config = dict(
    d_model=96,
    activation='silu',
    rope_fraction=1.0,
    init_std_o=0.0,
    init_std_up=0.0387,
    optimizer='soap_variant',
    lr=0.00443,
    beta2=0.95,
    lr_head=0.00775,
    train_tokens=123600000,
)
Each number is 50 + 10 x the weight over its row's rms, rounded and kept within 0 to 99. Layers, rows and columns count from 0. The size before them is the row's rms in percent of the matrix's.

# k: layer 2 attention key, 128x96, rms 0.1, rows 105-111, columns 0-95
# q: layer 2 attention query, 128x96, rms 0.0954, rows 106-112, columns 0-95
k105 095:57 43 48 55 46 37 68 53 57 64 53 50 49 62 42 48 48 37 53 53 47 51 38 37 45 54 30 48 39 52 34 38 40 50 45 62 46 43 47 61 62 41 59 54 64 46 50 40 46 54 65 46 49 51 53 38 52 57 41 70 59 38 30 37 36 61 37 37 63 54 64 37 64 56 54 46 68 30 47 41 36 49 34 32 45 41 60 60 53 57 43 42 44 49 74 56
q106 094:42 47 55 60 50 60 51 43 47 59 59 56 37 50 68 61 34 48 52 32 69 26 68 52 61 47 54 49 62 42 41 38 51 49 31 44 64 45 52 53 41 53 56 35 66 36 51 40 44 60 20 46 49 50 54 62 62 60 50 28 49 39 47 57 59 43 38 55 31 61 36 49 38 52 51 65 50 50 57 46 49 57 45 37 36 44 59 50 62 49 48 39 48 48 53 58
k106 112:49 50 47 50 48 49 61 46 61 57 28 52 46 60 53 45 41 57 50 56 60 42 62 63 39 72 57 57 26 49 43 37 36 38 65 58 52 49 44 48 38 35 44 39 62 23 35 51 38 51 41 44 57 40 42 53 60 67 50 61 58 31 47 53 43 52 58 53 47 52 48 43 67 48 56 55 55 54 40 56 52 51 39 54 67 68 52 30 58 61 38 36 54 45 65 38
q107 099:32 61 39 67 61 37 53 54 51 62 36 59 54 55 59 44 46 43 42 39 45 45 55 52 37 22 59 54 57 50 43 46 31 31 50 50 32 58 69 66 33 39 34 41 48 48 47 40 58 52 54 51 57 50 44 52 40 41 52 58 43 54 51 57 43 41 53 68 43 59 54 42 57 66 42 38 39 73 54 58 49 40 60 29 47 40 53 57 42 47 51 46 33 51 62 58
k107 107:45 49 55 27 59 41 48 37 65 45 66 62 51 49 49 58 61 54 55 27 54 59 26 44 45 75 56 52 66 64 39 52 49 59 46 53 52 54 56 68 54 55 42 64 50 40 61 52 52 42 63 33 38 65 38 41 63 51 57 63 54 58 48 53 55 40 48 61 42 52 54 61 59 55 38 42 51 60 56 47 51 62 51 44 29 45 58 49 42 56 62 62 48 65 29 57
q108 103:51 57 56 54 48 60 63 55 37 61 56 54 38 56 57 55 52 43 70 52 49 27 48 54 52 51 48 58 32 52 51 28 41 56 63 42 72 46 61 33 29 63 53 49 44 45 58 54 40 34 42 65 28 43 57 43 56 59 63 43 50 50 47 42 50 67 64 58 27 49 55 39 53 63 54 74 56 35 62 52 45 39 46 46 45 51 41 46 50 57 55 55 46 39 55 52
k108 093:57 48 70 56 45 48 41 48 47 39 55 36 48 67 54 33 73 55 34 51 39 55 42 52 58 30 48 59 58 61 43 62 49 62 51 66 48 59 49 63 59 38 55 46 62 34 38 63 47 47 55 62 59 45 52 44 52 64 43 55 49 66 36 50 44 47 55 45 70 50 43 51 38 53 52 36 53 43 29 53 37 51 49 49 58 54 49 49 36 79 54 41 65 69 57 51
q109 092:70 26 47 47 50 63 40 55 63 49 68 52 57 49 47 55 49 52 58 41 59 36 43 46 48 36 59 26 45 39 62 52 34 56 50 54 65 39 65 52 52 69 47 64 49 56 37 43 38 50 65 40 47 71 54 49 65 42 47 47 50 50 36 65 49 39 59 46 25 58 44 40 49 50 47 57 45 50 43 55 51 43 44 55 42 60 57 66 44 34 49 39 52 40 46 31
k109 123:51 54 68 54 55 40 37 40 57 30 68 37 41 61 65 38 56 39 63 44 31 41 34 55 47 51 43 55 64 64 66 66 68 54 44 58 41 41 45 60 58 47 56 44 47 46 67 47 65 54 53 45 65 54 65 40 51 29 45 61 40 60 47 61 52 51 47 53 47 61 40 58 38 45 50 39 56 40 43 46 44 58 47 60 50 67 57 52 41 50 57 62 68 55 30 52
q110 105:41 53 61 55 42 38 40 56 46 49 61 45 55 55 46 53 58 43 46 33 39 49 54 50 43 59 65 42 53 31 43 44 42 51 51 52 56 64 34 37 59 37 50 56 65 63 47 64 27 55 46 49 72 65 46 63 54 44 38 45 54 64 50 25 35 53 66 39 43 36 51 63 43 57 69 58 59 47 53 49 36 34 52 49 51 42 67 55 41 44 46 39 58 58 46 32
k110 095:60 56 58 55 61 48 60 39 40 51 57 56 62 61 58 45 54 44 47 61 39 49 61 43 51 48 38 64 46 61 49 45 46 44 38 60 69 53 53 51 48 67 43 42 32 41 54 54 52 46 52 52 35 44 46 54 51 57 37 56 68 58 58 43 56 57 67 57 40 52 36 65 64 60 44 42 41 46 35 24 46 54 39 27 40 48 35 65 62 38 62 48 68 55 69 33
q111 102:65 53 40 48 51 63 39 43 66 45 78 48 56 57 44 47 50 50 36 53 46 61 53 46 42 50 37 50 62 57 45 30 41 56 51 15 51 55 58 52 62 39 43 63 46 47 63 68 64 53 48 73 60 52 51 46 65 64 50 33 64 60 49 49 48 55 51 58 54 59 47 54 59 52 44 50 54 62 40 57 37 51 49 48 46 43 57 68 44 49 36 29 52 60 56 62
k111 096:49 48 32 45 50 72 60 41 57 42 59 45 64 48 48 31 39 35 57 56 41 53 70 44 42 62 50 45 54 57 65 46 41 52 46 50 53 63 54 65 42 45 43 50 58 73 44 62 53 61 54 37 37 42 58 44 32 65 49 70 70 45 59 58 49 50 52 50 41 32 39 27 55 49 45 51 43 35 57 65 50 46 53 42 51 56 58 31 58 48 62 51 62 56 43 45
q112 105:51 44 58 42 47 32 52 49 37 62 42 53 36 57 56 42 52 69 54 69 39 63 49 45 57 40 43 55 41 64 66 48 46 46 53 48 31 35 68 41 40 37 45 45 60 36 56 49 60 66 48 57 60 59 50 48 47 52 48 48 72 54 42 52 53 47 49 50 56 77 49 53 15 52 47 50 36 46 38 60 52 40 51 60 58 52 51 51 64 43 68 48 59 45 67 48